{"n_layer": 12, "d_model": 896, "n_head": 14, "n_kv_head": 14, "head_dim": 64, "d_mlp": 3584, "vocab_size": 32768, "activation": "squared_relu", "norm": "layernorm", "norm_place": "pre", "norm_eps": 1e-05, "positions": "rope", "rope_base": 10000.0, "rope_fraction": 0.75, "qk_norm": false, "attn_scale": 0.125, "bias": "none", "tie_embeddings": false, "parallel_block": false, "extras": ["capped logits"], "init": "uniform", "init_std_qkv": 0.0197, "init_std_o": 0.0, "init_std_up": 0.0197, "init_std_down": 0.0, "optimizer": "muon_variant", "lr": 0.00621, "lr_mult_o": 3.0, "beta1": 0.93, "lr_head": 0.0046, "warmup_steps": 200, "schedule": "wsd", "decay_fraction": 0.307, "decay_shape": "linear", "final_lr_fraction": 0.0, "batch_tokens": 131072, "seq_len": 1024, "doc_mask": false, "train_tokens": 1035000000, "steps": 7897, "dataset": "wikipedia_en"}
Each number is 128 + 32 x the weight over the matrix's rms, rounded and kept within 0 to 255. Layers, rows and columns count from 0. Numbers have three digits each.

# up: layer 6 MLP up, 3584x896, rms 0.066, rows 3125-3177, columns 0-127
# down: layer 6 MLP down (transposed), 3584x896, rms 0.0325, rows 3125-3176, columns 0-127
up3125:102096122158139126128158054080066088092137115146086144043075077152044168102146118151137103191098107127185116141064126171112190160145101058067118153113139083085095150129183183126151194157086141127156116147127162110110118115102115116074119145121122113181173095174137121154071095093156112168127141156088179118089149150132136142059067134145128129147129178125121132118168164184170113109198
down3125:175129126153144135136122107155163147134089126141130123115130104114105153127121123133152089141112176070111119096081157118075146070140155086118102133127116148108045100153140101123105136157169121072137111107136148138123150111166118089094116131117136124141160127087100176107116123098107126151122116168120150153116091148074136081135154184117090099111138145130065096134067145105167123132153
up3126:127110138167189091145128138096158116145131150113083106136134113125125132101095122127127152150107081105119150147179177143159154193143186192124117093063123093135162152132124121154110162178114177133105112126126110138137195162067090082117141185134134138121144140149118103058150125124115120117114110118130229137121081162113152138058108096116100104094088132140181183147147043095066119135133
down3126:083114158140111135093118090112145122110149117109140116156139092139132126169136139070124105143095103126080116118110109070132091162094121182192097136087108163133102143152174147114173097155036115154189138127117168145100105159093102059122166192129119156142084156153174129030130096149104109134120145120190103141120093132124128124122227108129177164197167128186138147100148105146067238082094
up3127:149134130159173133127118136081127154134061104140113170098121117115093155090159184173046143126138155119128130146169102073159071093160124145201046104159131153125145102144152123115161123151107079144123141124112103136093101120143085178132086082146084129117155097109101082131151085156059127148102094105163120162123104150202110105145087142145057141170116149138139096139120124108121134144117
down3127:113155042142164194148112066101116060058162109127101105103133127158084144095108170086200126150130096117160182150141125118138116166116148136132155173075165122115153120068144060086145115138092119089073126143105153074199157115135092149145128166140092143155157174084179107189103180142127144129099206123140143042111125122096124197119109143152144130132117134094175111131126147172138121144117
up3128:107122127104129154106125092085065130128164098128154093104064157216131155101168117068162121229190077099126095147122137075156127125133067139112145145151107171183181206138131176151127148133231118151114113068106130137087160139091049114140165103127084115090162139142141077137139155151169115163077184089134146152174089055075122186210088186247140169092089139129198130136163146132152148089085
down3128:140127097145122108099133091107082154106151134146127100137108150162134108111140100094127106115083142117147168109067100153175149124126093109148116133129163176195086141096143136181079185092145089111104127073110138111154130156086207136151182159050144107055111108151097101137130132123111156079118134113116121145179137078151093121090109122127138166119136124156179101137144126119091075084154
up3129:145113114178132176089083150127113123108117148141113073079102139202096134159161151079156140153124112120128173137120211125138130170115152059140120087062123127125135072174154135085158141111145115088177135160115123101167162142081089130133109128111142134170168123093072128127109156143179136142083117120090116073089115133147066154146153181150053151130147134057152084069126162177043123084145
down3129:177116144100170184081154148155142101126114123148156106134138134186143115130069147120141161104101196093147181139107120193093161155174175093116182122201154082198185176114131166157075125121115142164118143082106176107121137059100125144152114118134168090104126110055133156157156064129101130128128162214115112090161154131132115120043193121091167140148127211124013103123159125147120103094159
up3130:113132145126138150080068085137132144120140146121152130212188094141138158158164137107177127160111128172084118121110169095115188125149095141148079111133097139159090124070098100144104122105145141104195092108144108108153133099133222176112162197109077096070127072137133069113137178110168135164116071094131119132188152104065084095127183110162121120148189155142139118079085150163133110130163
down3130:165099123108145104063134099097114149153122141054184110129103097119126100155135070118101153134122170132158158130127113152107139158105073123106150141124123133174129078116178147130104112101143118171129128077122140142149080156095112131172095145086179130106151103077096121202077134121071193128131137199113148149131157202121076105179141087107112132143131137088097196113106145129113109081162
up3131:117138130155124128099184106181115082006108085129060137105184120121144080135102148119127089173142090122070135138108123103123121100156069169150097135140123119092114183071126118140116120177158083159117111152138090155223111193103186118095116180083124092122157143131090084181177139099220170127148131145156128101085127127122124138122087188096143149140112086098135084119125079166119100132124
down3131:140079112118113110131137082118132081124150150101071151179066147140133159152116143109142105110100195038185089076162096071141061121151147160104086149073127180126147144141101089177150150145138126180146137107089130093137126137143091126152127123150122137145136092146090171153072146117150092160147121158127102167100167112119154099168164115099119067204160145126051123086048143155147157139106
up3132:086105155146115095096046137086165108153150095075150147077118116109099137147124166098118141103119078189114136134150137134107153156143109000145115091148092130134090163097153117159161169101118083131156078141131122132087200127119064130139088145117165134105105105143139146141148164126121107118079096112161097150192169085130100112162108124142125087132172186130080171073112209069112178168159
down3132:140123242150136105142132137162064113115118147120154100093144104065071107187153153139132130120141132190092104091176117128143174186140143126179125124116086122155104130101113129112152122091111102138136070122149183091127077160087109142084179132131117123107079088181135106147123109118132150111125144125113157202117150117136108093116055158117128124109121129122145121146139173146115060114106
up3133:174120150101111123083126112134127149155135114107109128190109095114110073160183194121174140173115130084115120107104082150158122142161088168129153096102089101114125208114162074141147113120083090139094122160149105108167150099164121053136135073098148093069111202157112146147133125126119086096199143131137125137120135106147122087217111174157193151162185142072135172131112167159159130172117
down3133:089118143151085095152155074135132194091123100114093090133123126118161057084066181157160149113137094105138129151158136119138145126189145133173110173100098160116078162129062122142131137159115183117109157198138106127195163091122122085152146125155102114158050166153128121124176177089105135109070170092121150146100141160096130102174084129158113171129177067049150171122157148108153068188119
up3134:134123084153088155152041208135130109065091170143145153091135122105135125115130108081128168076137123114166102129127113096220141116124153135109138102116073093154102110156170161129148096083141146104183166093110102120090133108116192092132101162146167096091092155118123084123128110092092095077190101131129095147141090102105198052094180089147081085157139086111102101103103168115147109158171
down3134:091231140115090121127107126129127137108127098103133095114141147184116105143166149147109167071106105106117136191094102080113093116113110118138151084095041104082138136144095116114152120153095087066084220112116122105145164107112070157122082124131111133189125130084118133165143195118107081163102145135098166111113145093181104127123159180125136144147103125120115160140163100091126131109145
up3135:127140105152116077162088150158121129120171105110098104100067102133146157095153123177086145121087111186115069130105150126096160202100106155093080177109172145148150123053103076164141178121149132038157123126162124120122150122211104121115113108102130130112122137150153154111178143126138140142187093077173147145088118121117091121087123126088118112145097120142135143158085138059111083121127
down3135:146174107093129143082143158108146099097093145215109148176160134128122104152150140097113082073117132145122100084102132127069138183101170142154166099150124116130091100144173096131108147115116139126140094131101123138140152114141133167096225157195143139158185163096134161186080200133117120166175101160158174132151174188094115070121134077131106124140082097084079114117126129093150145082105
up3136:139127158149145089086193109130125201099108107145081099134172072150186205150128147117160145151149098104162102147123134157154113096102135134072079166000153125158116102160116090108122198171168148119106100129142133143151150119150137131132147084168183155164138161125174176140185079114159162127094097124097136127155115098108103159130148163161148129087132094181169053126112161143139121114152
down3136:174135086134116086131098155128148175133132164176151127183142169164094152152082145191140183080104165122082161069116076076139103134153131081094084146131132153161136134100130123133120122142134159145165146142127127101136110195117147177128102159116110145113106144135105150037118118110143114072149137142148162179168095155109150090075137109146099100118178116074095129154045153172176098147112
up3137:144132141128151106152119119156070095096132090150185131092140159102141093132142092107160121126100142160143122123130135122113151108116101172143134142172117116136078135096111133140184129112221156086105091114107178105162085167150125185083140150123103128099145087144072083142144139133141128154113138107154129138138148108096111104151144113154155133086144095141122094131090118165128150106132
down3137:188083148118127108127089168112092099113095133105149160091144113136121169135185132119121144092166151091100117115135115108111180130135118151137115157123157147042132105195069152135122116084155120097160091171160066177100134126132118140106119105157081177155089176147115074119162131066181145106151167143083120069065100080052045101149155140124099047154099131043067199119043140135133154128176
up3138:102174164124136114188120070126152095129132145092068121159154132121162149060132138090164023113109105069118117085121145148148128115128155192089171172101112150174201150057115110177088141086141135121133067166144199135156091153120179128094185128219109131160147145092138151115099111101048125167139087131123130125078126093200120079106089128152161168094100143217149123110127183124107116135139
down3138:088053143076193145188163104123126112112162113125102113089176056130196158089143102179194147119193144187098098039126125142147218098093135149193116155148165173138166108135134132127105177093161136149106101184191117089115140090139097164158134125161150187174146143137107115119097130098120107155152129147150095143120103121164206164137158153152123084111157086136070095150082113149084068204175
up3139:111129116160064112156132118109123174087173168163186157143164106131139119131129131173100120216099167148122103102127034074105153185139112088117133086124149130177023161128148123144153154134072082151146160130083159159146107063119123086105100100043167111089121189154102073128134131149121178169048110080132141163141175077155132149106106148103132172134129124175129157172128169144137169089128
down3139:166120144128165139136085134122081110133181120154122149074159126168091101161112159165055157141136094144159194137127148100171159110089149132078186150113066137137126147110105156136169155119146129111128147170079189126156091158135152120096140099144147077086108123104144099116081116178170102118156172103157147151142159103151159113169189153048115133180067163051175111138143149132091104135106
up3140:079160102075123165115187143136126120131115146089175197087082073191136129151114161148157142185133109117112161106150118169164124083116191110108070144127123122192124102112113153119098137074154085152146198121118128125102155117164215177182110079132122135151069095154126176135119172153110170166120010086101073176106095196139079177106141159147168114083159144119123142168109099113100177102133
down3140:157126104107151123135110089148159160132123133151089157148144107151094096101138159151111087126166101131097108167112167137112160166147107184159140080083096095154141114167132114116117133136140105150142115097093118151108133123090099117103110102132115095106166137115163095171172170117193104136108165106096145115210152082117144120149136076135074127162128086140106139145058151088129092111143
up3141:123121151088092081131068137196091181102152131094104140150186166097106154086184135126081134103172146156157138169141148160110179052144094097154095136108064095176164173106136123154139089122108133201122096138194129124124126160108152101088088130134125096209136101125142117148105110150137135098144113102137136104153222118146128165153152135149140150072184134125099091076092149163115102187135
down3141:106134150133081111155074120148121098158157132094134145126109153106133155091173134152166126109112105149153137155127135101090133150163114152117057079180156157080156112167191118148171084138162106095146167151117143154148168098164069016154126166145104094113137101122112156153148069103106089135122120165167118127095167143042121136201100125080062160154151159168150122121106113090186140128083
up3142:127159161107160124124119154138161161130156099134084158134061135143147143151124151165156106121121178112096072104114199122101162109117120173167145190118081085123089141085134148097134110092091124115113159083111098140179165157154158143064093182121111086113152071116171180114164120198117161159123135090115176127154068105113121191088101087167161084112133156096084088115152127180131160154157
down3142:156083084207157148151161111127152111148132139182143132171100147096145179096150121128163122079128108153116163143147137159117097154116128149088130120188129164150108125110111160118099119105142123105116173117103105156139149138125142110162130172159100115181139112110090066164082114099134136101145160151148132149093152161186153142170118143124128135084159132136096156097151126098145141132146
up3143:169160106138099145133100142081158143141120130134130158137120056109102134083100135139096157130115113117126158166145102188116101116191106091138084092122080183173082119169159128164098190111096132167159160152114092167161131178111100141110100077141142119166078157154184099102155159120191142123161048144162146145094126129106125131138129169120134133119134135140111127105151085134168090134159
down3143:087126102138180123153116152104096109087118146136177127160143166126133079127124122071131146169135169155123129147044137171139165105146152095155118108107119164113119116145150095127121160086105113114137075099143156093107156104128058127067058117089097162113138076105106117148130131141123148140121123167113143121179096068202140129122159154091135172115088132138143130090106185150132185075129
up3144:152128104072143149166147125131138140170075119150147156099111110177152177165118117113101107119101081095145142068093163096099129092170075126122111190168152113124132106105164173161104056153179093081125069176158074120092059107195115072165174130117168064180130130076116158103178144123118102166188113107193111082108153163146137108164094097154115197084065142091161080107097179102159136146128
down3144:176136138147191130101133163124131117064112107132166095129138087151147097136139084136113145197126135129112211108117136188160137105130091133124148133104167106100142127098075125099087139102183174107173181117168112104170069132110105101123153124141132092117109176131148134121150158123135123099121124107149138131131046125073120095162097173088128108138062153113112132107107156098125116144141
up3145:119168149096123157121136163156118124142110146093122144095156123191084106118062158102108083120180105149091107161144128148191151121098124091119109114075123171108111060152064138104125075150163090094170108136164172145167110109161085143168082101141149210157106118130157131075174103146093118135180110135163115077163122075099123140139144085128111125148082150132131171140179145135125153230140
down3145:105205170158143134073104122129119180143141060089153175096124138102137054112081142124115090144129129101170104142169138170121140070132116177102134082093091109112103127122124132142126124178137159154174199117143068065137147104086102071152172145082119142138177212074143097149120144129103101152195123144127164106112091155098123117107122152116126151132124105080174232137088090165124159113114
up3146:087117125126126089125122127122169166113112167123112105146126114118179141141172131090113058124149146150166109125123188073111135082136087118178132129144129098111170169183193128143091173175131113166117093130090121149120114112063151105138123167126108111141108109129164205072154129123144123104100080169172186147155151077135094120111137144065122157077137060074207172127123138119159138162087
down3146:096091097173195145142102108115154131083100164094108123115120142130092117120147118117077154135107071109145197163101100075072131126095121092164060109109184107140149112108144106151111171135162066054103074168103156134128066135080081154109118143176078113119124080110116123079156066085115128082119155147135130145094099075135091126184157120111107156144126129120110117132057128192134151108087
up3147:122172129117188113135163098130153125118116168084038135136076139134141123156142099152116141131167176105122148196111120118070089112148089082144124080121114132146168140163154166118116103082100083132180126166127133121131081151100153179155117113119138155135090113112124065100109089199084132082065163080107122206137148110158076167114214090173143131182115184162109144153112119160148165105157
down3147:161171165136103112192114141106144065192129151088122182081167116154144162168088122086098123140174147160171123161075148083152159138142127126140137139163051103093173118098099149152140109153188134111149089101102176150166082166154181113146132065132119104146116116117106097123128069153107086073101052122187166125150136162146125075133159157154106090088121150115164119065049128165185118140112
up3148:165139094141153114139129113118197162136109122104167091139126106134148113129109133144111115101160071130115110209133109133157138112116165109128112101071163093164093109115115116153133134151103155149141158112117166125114097148120142101128107138136120116113135116166155087120187159141090144098107136098174118135112123128109098123140093181127115129102111076103096147175077092143157144087124
down3148:160152166159159129098151117130088127115123168108128166112114091088128098120140131140112122144096118139187143129126207078121133106136204116089067116161146172121151118096119121101180133120145103127100162139131131093192117121116163113128162125107145120116139160156122106171150119071080086110097142152122147132121152080076114195122141118141109091141138157116119167131055077175111086066147
up3149:106143110120177175118165182146147160147100159151172104082082134146205085137126151122203122163093144137089177131125048083108113108158138131128167146117080088159119191120135170172129142085053138151154162107132133158146081142064172184108098191132134162133150141163163110141096096125115105108115147145138132168079145134131132078074151185157166117165101118105125155183105156098117134130097
down3149:081137149157130110156106162166104177105125119210160099131163159141081128132147140170086127159128203129183065110156079092129153201123078116153155120172098147087137109096130159142134137178063068108113138089127140132168112109131122097076161112178075138143113130131177153135128148147136145175087133093138188152157152106180090167125081094182103110160154146075255094138119205114136131086146
up3150:178155178146161122145193144122142195116100128119100137127130169173154126168159158133068109141120155048145081178142187136130107172153132155161179118098082115160170122082181029186152135145141163124107092186197115164101134124106094068130101178116174142103072164137168094112127136114163159091089067158158212146116124104156115112124096016102166009119179135045082099127087180174102120148137
down3150:089110163136148156136079120095102135144151123158105152113156122099132145114087103132136192170103122108127098189100143090147109133112104162120167080107077176064160111166152157124109113117129163143117092131099205146146082133060106120136116161122140120119131119165044116097159084134096149157110129163128143162075125063155121118142111152117174118110084132139041136115180121118150118119099
up3151:134115114112188132074168140176183121097115096127154132081065143071096139188169135124179103093144147091091132104195161098112172197083175135151150130168140146157130122191138093134187118121118109115106093134140102096102116126057101057124107094162117143062104120160125100172133064124125178125121163120171165164100144108134180129158132068103156140151149090156098159123116094092076126145104
down3151:173188150155131139155129096138099077101116153057145138102145139174079150146134171134133134110112137110106083061168123082178121156071169103168117117111110129131098080072166134168129125190132092104136126126205141098051140106102135131111176175090142084130118083105159161134107124172188227122113139183121107120178131105049145097144118212152159093141212051148123164096131145115104134125147
up3152:122153090147171134166137088142131187136103128076121064138077110114098225109124159075089080136200151090123117082117134151148068164145059052129095100175167092152162113143140130117189137146226129109127100161137123159090156070156140170093171103132110134122108163165095209118136152086151183124114088116090099117099116173102105180089132137160153081185085094082158194136101135106072193138122
down3152:147105146117120143147070144101115131168126186151157110085144086174107182124138073099128059119177089115097140161194123125130130150137138116129100117131140144102191163136161155172121093146153103185120118190120092171083162146094057144121086143115060108122175138081115089068098156153207107102129108073123104094110109121130044195082158108082080101175143097111090169116145125122118136096101
up3153:140124157115123077150135138069092089164090142116132139134133098121121112146125139129133059103093173090125101107167125151063111143082150099151141130122102100190048139080107158164120135151110147116098048116140117172090130147151108146135097078125137109150122128105119116119115070161121134107143088171059096113121100200135126157094099101118112145118096145080093169117085114073163057150145
down3153:085104093103143135108137179078149208119118116115187121132148113133142167086130133125104178117090070163083158240119129114093130103140071100144104089118175116146089109132146072164157097094108142128103095146148130103120100162121167119119144146106165122117093095124071166103137092080151128153138123097149118109133108128144098123122095194105138152153186077160152094124163139118100130094141
up3154:107076060138105132159132062129129111123091140104053119153135153137097122157139050101219143140129173163145108080123194142083115070140151146141075103077075113168141056177102125150173087103077104155134134168106134181137163175138115110148130168189094126159174120151155076143165112155103096134173110100140085103138105116113174135112120114114070159155118151088159129127155099153173184124099
down3154:095101131142251141097178129152136102107077119129159157124116102151129110112101077112169176137123133083242080101155134115144104144078160126181100101126128103131185189176057182128133126105141058142114148147139119106176127137142131091120117133135133144152135105088126171148137096099117129105132168101127145055145094113143118184113123116117166143150107155108117195135103131089108171148177
up3155:162071218098068146177181089160097145150108149118165192136090102116127145135104074152091165153124128150156126115151093128120099145097115142176119113093141098103208129065143168145190113198113120115136107189094103150140110064085097101176168091166051221145145178142144194086133177102118056126124162122115091173098087125176114191102121124117167129146129074080124105118156109112114082117108
down3155:109097145109126192158153096110133120151069082103158166115137095137159059114147194125135104139082174118086138149101119066119185101175144128160151128079124132146071161185132139141174129142118097061141162126124124178159130080076156081144206136108166113154149163068114153124104078118128199103133155152151128081099128152151154129158114139143150073181131142122110224079068144128124138141109
up3156:034180150096105116136118077122154107138173097136155180092083154156067052116068137122129119115126134131133117119159144081134100130132111127093110108136127169110090137107089109114126110105129104097112155130147062127129160151115112139115128143072121116121120151161174104120068119148103122148149159138154117166138116127197152136103131107104116144144147189093148069110191112180111143157169
down3156:096126146124093098179145095152130102174125117109135149099041148167141092121109112135146161148166173159168144135112111128170083086141115097140130098134128176131124173109109121124107116115166066141114189182165103118126085151098172185118123093094173054194175109206157148101113116071123187143097207148161172088082134114117106091086158103129115141150112102147060144152135180131152076167122
up3157:127134159102152131057123163169110139049104160120172138125142111152161119173124123122111136142124087133113105126098123192100149096116105112201107169201135164088097126135136113103105146152139096093187055176145154070074163065136089060159107093107141125176185106134157124113047072105114202151106147151178154197165133060148150107131151082128111107113119108082080124090079136100099083142164
down3157:146121098134135092097127120185135096139141104118146122075120113104127120157156143117111121100052142134095152139178130144147086081134152151154141131147121169158111119132136116125187179146167138155123128094126133086127124125131109089123113125145140106137155175124168132146087193161128082105147156121089149119147161121107132101183143143074086166164113125104144152112099136110125082179174
up3158:145115117166120173145106144114104125209112095086143107117139128121073080090150131094072122170143140081174164102077143128087122135201115049087134140072158083073178119148091110190107120086173143084155137121193167165141115104080131092133095169126122082111113101186108113177157115154111125111120174130119143184160158130098116097095102178114165140088133119125140097165068060137060156108136
down3158:158117061067093118147116150115118143160097171084058159169220148144098130118150143141123079111118143151128125115100149143136119129175099089117156121188134149078157093110121114074094088131115171136180204110085127112119135125180099125129144118174130138148169189120116154104135082111110082083141073173106148132127127152091073087102177140169145112176133142179121109099136121117104144122131
up3159:133166151143149074168094133164137117095135046196069164130202084152062102088155139128142113205172091091139130141133083164157150090157171241100066130167105095087168071079152121142135172131067142116103151119135098121123103128095129142130124125200142140168145178056174123136176113123138174132138101144080115113138093086116155151153117033121158156140098134114058111114121146141097156132132
down3159:164118121172141188205087103099169101148116075094116119057174157146168150177107130149090178088115151089139093155173122125079119183127062115135129164107162158095168188128078092130126131110110181203134148156120183068149136152151163085105158091107089122128107156143119130131068051131144104103136122094091080088107112142157106093111120137183127054142121140138165130093107107187156114158163
up3160:103152123127077135164170145127166131135111170063139106149089146137145094119167127098120131176189149136109095127122128139141126132092034087109187088180075117117176157202103126114097135138102107168139073142118165128129139201146168087103119111141127119173119162167108135120114131111046112105150069143113123117110133122180171129113151179170117103088134152127115135166098167082152084130101
down3160:082170127165110111108167109105128166125189098104141155216147098132179160147133132157134094110205109119164139156100094124136107103110159079148206191117106100101182126164160116188134103166159148107151092113129126160146146111172169169126091111097142159123133146000108081207152106097134148110204156160146149127088089215191174149074106092174116158147153115121052140164145180167088087094159
up3161:135135117183171128101126130122145175112115104138150150096069147120161108108165069162126094096120150119142139150125110116150141088118048084072084094107133090106113149113121086128071130136099109142144138168132132104138109129126148089125116099113116075115106100086113110134106071085124126166161138130088167123122163197198131143189127119161148064052123095126140175130047102094087143091087
down3161:111116127124084148130167136108112184132106175095126144087103136086119068141149143176146106148118063117136141119149090100149055139108153105070124145130128129124102162138108176132130126167127174154116127117122094137111167105156142116108115095133086154214143140106092140133162132127113112135113132098106166146102137155161140174149139078205139129131076151077123110120127108127149125073119
up3162:113132140107155153226069164081090140143124131092155161154161093089136105153058137130130129174126115146178171123109113086100177109100099158154082115078147085137092154146122157130181134121091108149096129181083106114105145101147161168126061121101082167122124119086143168177070156159109176071110076136135168140173136141170144150137155191119090162173154127113115177106132171125116130089146
down3162:118157124097128132133142147187032097141090189152141071158144164115088091138150182145148087118126136109163210140116157230089123082091160149151051123093127094127123137113165165206093158098203103163124070146175117124073143166115093138119113073184047146094135115130123139108221160117103105092159190106099125177192106086180078138145077144162098148125122169058145151148148086101090115127117
up3163:131156106138037112052195137159172153186142127083090121109114093141116116092138182102115091125140153149166186109140109148166113129153081112170165098087156114131040149148176132119116099060093127108122144130137138110170162095055117127114169170116070171149162110070124143108117121148107124181091138198139077101177108089059099205155113149124197113105138103140091124141144149164084160097132
down3163:093119152139095118124111089131157136175188110127090166160172132086072108158114172104146145109132174161176116079151103172120130150111137139141124121103096108071126135101136112161129142065090143133069162067136117166116180120094125175164133120169165188109143130142173101138133123126095141166133130182092093161097173126170074194152166157131124064108170123139140124157089194171174125150100
up3164:098132169180194176161124155142138125130107127151042142218180126120103143149145122151063124175106079121170149140195129127143109112095174143104092070150177103111092106131148114149080087108088146084152136150127182108144119147077138171131151203101092142157073137133116124148101111165123124108107149155132168108104147104135099147101078182181124144097121154161107109141162116129080129067105
down3164:122138079073101099184189075111142134151086123143122137129085153084147174080127103196117100152093103135201053128123128113160117073174103131096099101151151178186139104150118110118083102107193098081066076125125140112090158127114109166117125121103103118137173128128121155137198129146113139150084101103091118076089152168112147112157133055169114145203134194129105077121152155204128132109076
up3165:149176150137108148135167091147142068085168209143130107147089109170097045100097153129169071128155083131156093103134120128101103097105184114107139152141146121111012130108171143105113187149107131148102120156172129129157069088151104092079189085127070174100087069119136108155145164105129118134135145123118143155143112114162166132090182162058096140163162157124163154036111143122104122107185
down3165:158109095129107096163175132160141120102099138051073138052155123183166162115139112097143113108153095164127123118149086105151127052130092116099116153137133132083144142157160124215103117153120098152156125167090117126154088115175131138127177149123103163108144144156160122161147131140134107076123129089166123094082123128139145108091152154137127103137126066105129068069155162134102139187153
up3166:156109154078123071079143148133129188189114104130117071161110125150141086115126120135178136130139137111076166120131170118081181138113079134209087120096113101124137197139147110124128122079097128119183146068146161102120122151095087124172093131144140080124110172121084147162133150085098119153125096151156125079175103069134129084150149176150114078136132126160130178185151110110128095121153
down3166:110164164127175132120115128100210108128109105113118151087106118184189119102132141100151149132086114201158102120119111123139141111120104145098103159104129180113105129146174126114155119126132152134160106098140109150090148094072130145100118095173144147120112102073122110076114115068114088182140102176143186161118149163130099110118153181063148164172088139082125116144140126113145156118127
up3167:097121135090098129169154168154098153103106107081102159093162125098151061063094140177184146188139136159208130116164187140193185090119137169050190108123127152159125137154110144109130157125074076136169102140119174184129168175106132095131163140081164154030136136075130123132201136170135106175184191122140161129126104155075121125216136128166112157124140164152175105102137119136147046183140
down3167:162133167071136099085124170133098132109205112096141115107152120161090129149096140091141134130178125082155137102184119100069118112168151141159151080157079096124094104082085164066083153157115123052130106126087117157113160098142166140128114146105118035077135202082123141124099089147164114144155122169140138111106128103112101083121113005138165092158117153063151084091127107162108160100103
up3168:127148135158161174130127158121152079117100153129133159170033131106107172141140127078130082144125122185141012153073133112152129105093129183106207149038134077146109138185113175159061133114168090153104174105124105132053103160143139152177143093134160182089147098153087093126109161153080130139143082105100113087086120091131157085120121111154148129120133131133108136176127120067084119127119
down3168:139050134060147146136140106093168142171095106170120126149142153111136135131111120138146112152110101142120129133124167061104126148166187186150155154124111139132120138077128163152156176155128115151172082149117125170129100137146159102154067074133142162149166129197078115110137134171113180138133094133197124176183112068130105121140113176100135009118143104090130126083114110126116140160146
up3169:090148151098119130116149148138152075141110118116096145133167116116090145132115162175150148129107136172115140127126122129149201153123130105141189118145151096157166101159171061074082150132196121066107081091116171098120142137124117078137115131128116094184099125081116117120117121116164129153104187162140095187155094108145144134091176161137155068109137092127131164119139149145130187112070
down3169:085134090128125138114102083106097128133126132129089160148100129151118094154155137176124095089143133117151205155077113112141188151140065087164072140096090153125147196096128095152141100121096086139107169105139115172142143130119094158107141132190142144132137177141162152119125071125113097050138131140142123137099139142147129168119114107129103091111177110120175089109100168135202077102105
up3170:122101097155104109109166060126162161170117109139090126072165169142090128079091082154144172107143137132117159115090138160139158162117162161204114084138151102157119154144155180136129145112111119116180149134142142122145159156168128138121159096146128097133125104070069096139120135092143128175153125080112175137127180095092149118090176075054131095147098125100185119175097177168103101084113
down3170:126139143131220166066108120160103118178149106119167164154125195146107160166172117114168153142159111098062115164068121153151135162106175105138158089135130102125119178171081149112142145147149050104117127151130191075121105115097159107105151077146040138140131110103113149100114076140112115117123109162142142134207192113178128130176173121121104165177108144144142074091127176179101209111106
up3171:151127132052127120184152143120066131104151070117144157099120143119131133199153183171145154055181128096124137161152132163122142156062143121122206160089161108107086034074086117146131104089087157139135101170137177035119145085100136193155134150102124104153128150102073144089126148166130126091167116134091089154120123093159085109117167163107138145131126110157165123131098158091116105118088
down3171:176103148106118144097165147116137153117090085165158188159090197137181110132199122125139163162129090146127134130157056150114208141073106149106125130121179100122132102139139176138108130135078124128122147135089141096125109162143114094110171135111130129120141095132133172088150097086107119121098131091146178140158135141114150119174140143145142146103117153092151097106225118107128113137150
up3172:125096138104084136171095087128154134141082184051116196114116189135127185148144143125156138156118128197146149153054066078137092139153156197120126145120111175124142138118131127177080121131113097089118119151094084108163102089126129119159127176132072141121087139177164120120104112134167114095160203126078120075130088105105029162081139093113160143086158121114142151135085133184173108148096
down3172:119079136174118102109103077152097091132043087093159088155157135080041121101092141087177117120104158107159123124209112138132129120079122161116181085151084098159179158149120090101125139114086132098136119123117143148112089139118175112127116128178179119083090084139168121104153121152120170163139102018158149110130218144158101105110141077084098120132078188148143147160161156097100101134161
up3173:107142138204078133069148112076123127136131102136190133071113150102148168144138142124092121143151164136140160133134160113125121162154072126126165102139112098189163106137142156099180139137155168184130130165169136153147115093109125157174178113159134163099130112132140086141122092139121140052128169107125174106132107112175103116071179163135154133161157107138168130136101077164136066125130
down3173:130158137129100117094115166111103157095085143111151215103143165117144210193075124109175147135112137072103138116173106142084111109108113180082151062162145145130109104176111131152132175151197042128068082116096082091135092136187155175143096128108076140118104101119124133154153162109104159140204091118144122134136074158158139176136101112098108155197117128152145094170152122154190119145069
up3174:143157196141149116093136134130140090108142131195118129107115113135174087119150091168123185111134169144160067051084064153189106155110152081072200136056095151172104169076125102119105188092102137146164159105084167137107115125061122081176120137145188205113074105144144128090106142154153109110097104130204141080178055189137113148168115064100093143168140180062132105146124119087087186095149
down3174:162109104143176085162141147128066072127131098144093108103158070124088120123142128133141138077091159139171167108151130128185121198150185171098182090153115149158112129100135116102118122180132112099077123170139171123103141163143134098142115115103157172149145074150114171163148107089104141113176142154101117164129103171107124037128126100122122139141045121135105143158156136048111143109049
up3175:170129182176096126083150073137174139145170112105125148096144151081142108112162131095104077125130128099113117156098162157106109137109087133165148136153111162094141118129085151143108139162134146099085121060108154147131078183101098160185128090045156169138112192178123130117113199110095141131104163110063126094098089165100113083115095129083130096133083108098102132132078100105095127156124
down3175:141194114101168155141130154165101159132159138144150115115065143125155146078113157140120118113065105104144119139138172105135118107104068075113168128115093121094137131170126167127164153176103132109154092139146124150210102124153108103196106136112065164189141136118117177130082139145165123200116194130156170125106127177073089083122132102119131109086107121138123109135108138112126099132127
up3176:156139130160135127070116115143175136092139190095147171110086098112070158181163120099129122133102225148121103164118075124110119130102115148105093106120099137136064141158156141143179095123092111154130149107094122131162120143155115205171118170119145144140117182171092113084084175146096172095113158093157137134142166094167092105136093077143108111207130145155104094101160123121135140174131
down3176:089117185110094134133124143131188119125113126086129135170168171136120158157123134080079106122162107158111132127164141102165089126036048140158095151128136110116109129076134142149134096112155146120135152131083116085101132148112072119093181133146180121106109177098123134157152164100089089161112120119124163162191064111151115113150111196116126138131109080142185202155157159088120170130142
up3177:155102140136135133174167128139101092090173112144079121151168158115128189098145096068170173183188140140116109095120122169126196149178159132146099102173146136089151085050127080129135152108114162072154101171144140104134185122121138125098174095130142184089119181126167116128127079202105128138131114090126115172107093108166173107109133192106094093134147105135140111175162085069131114117091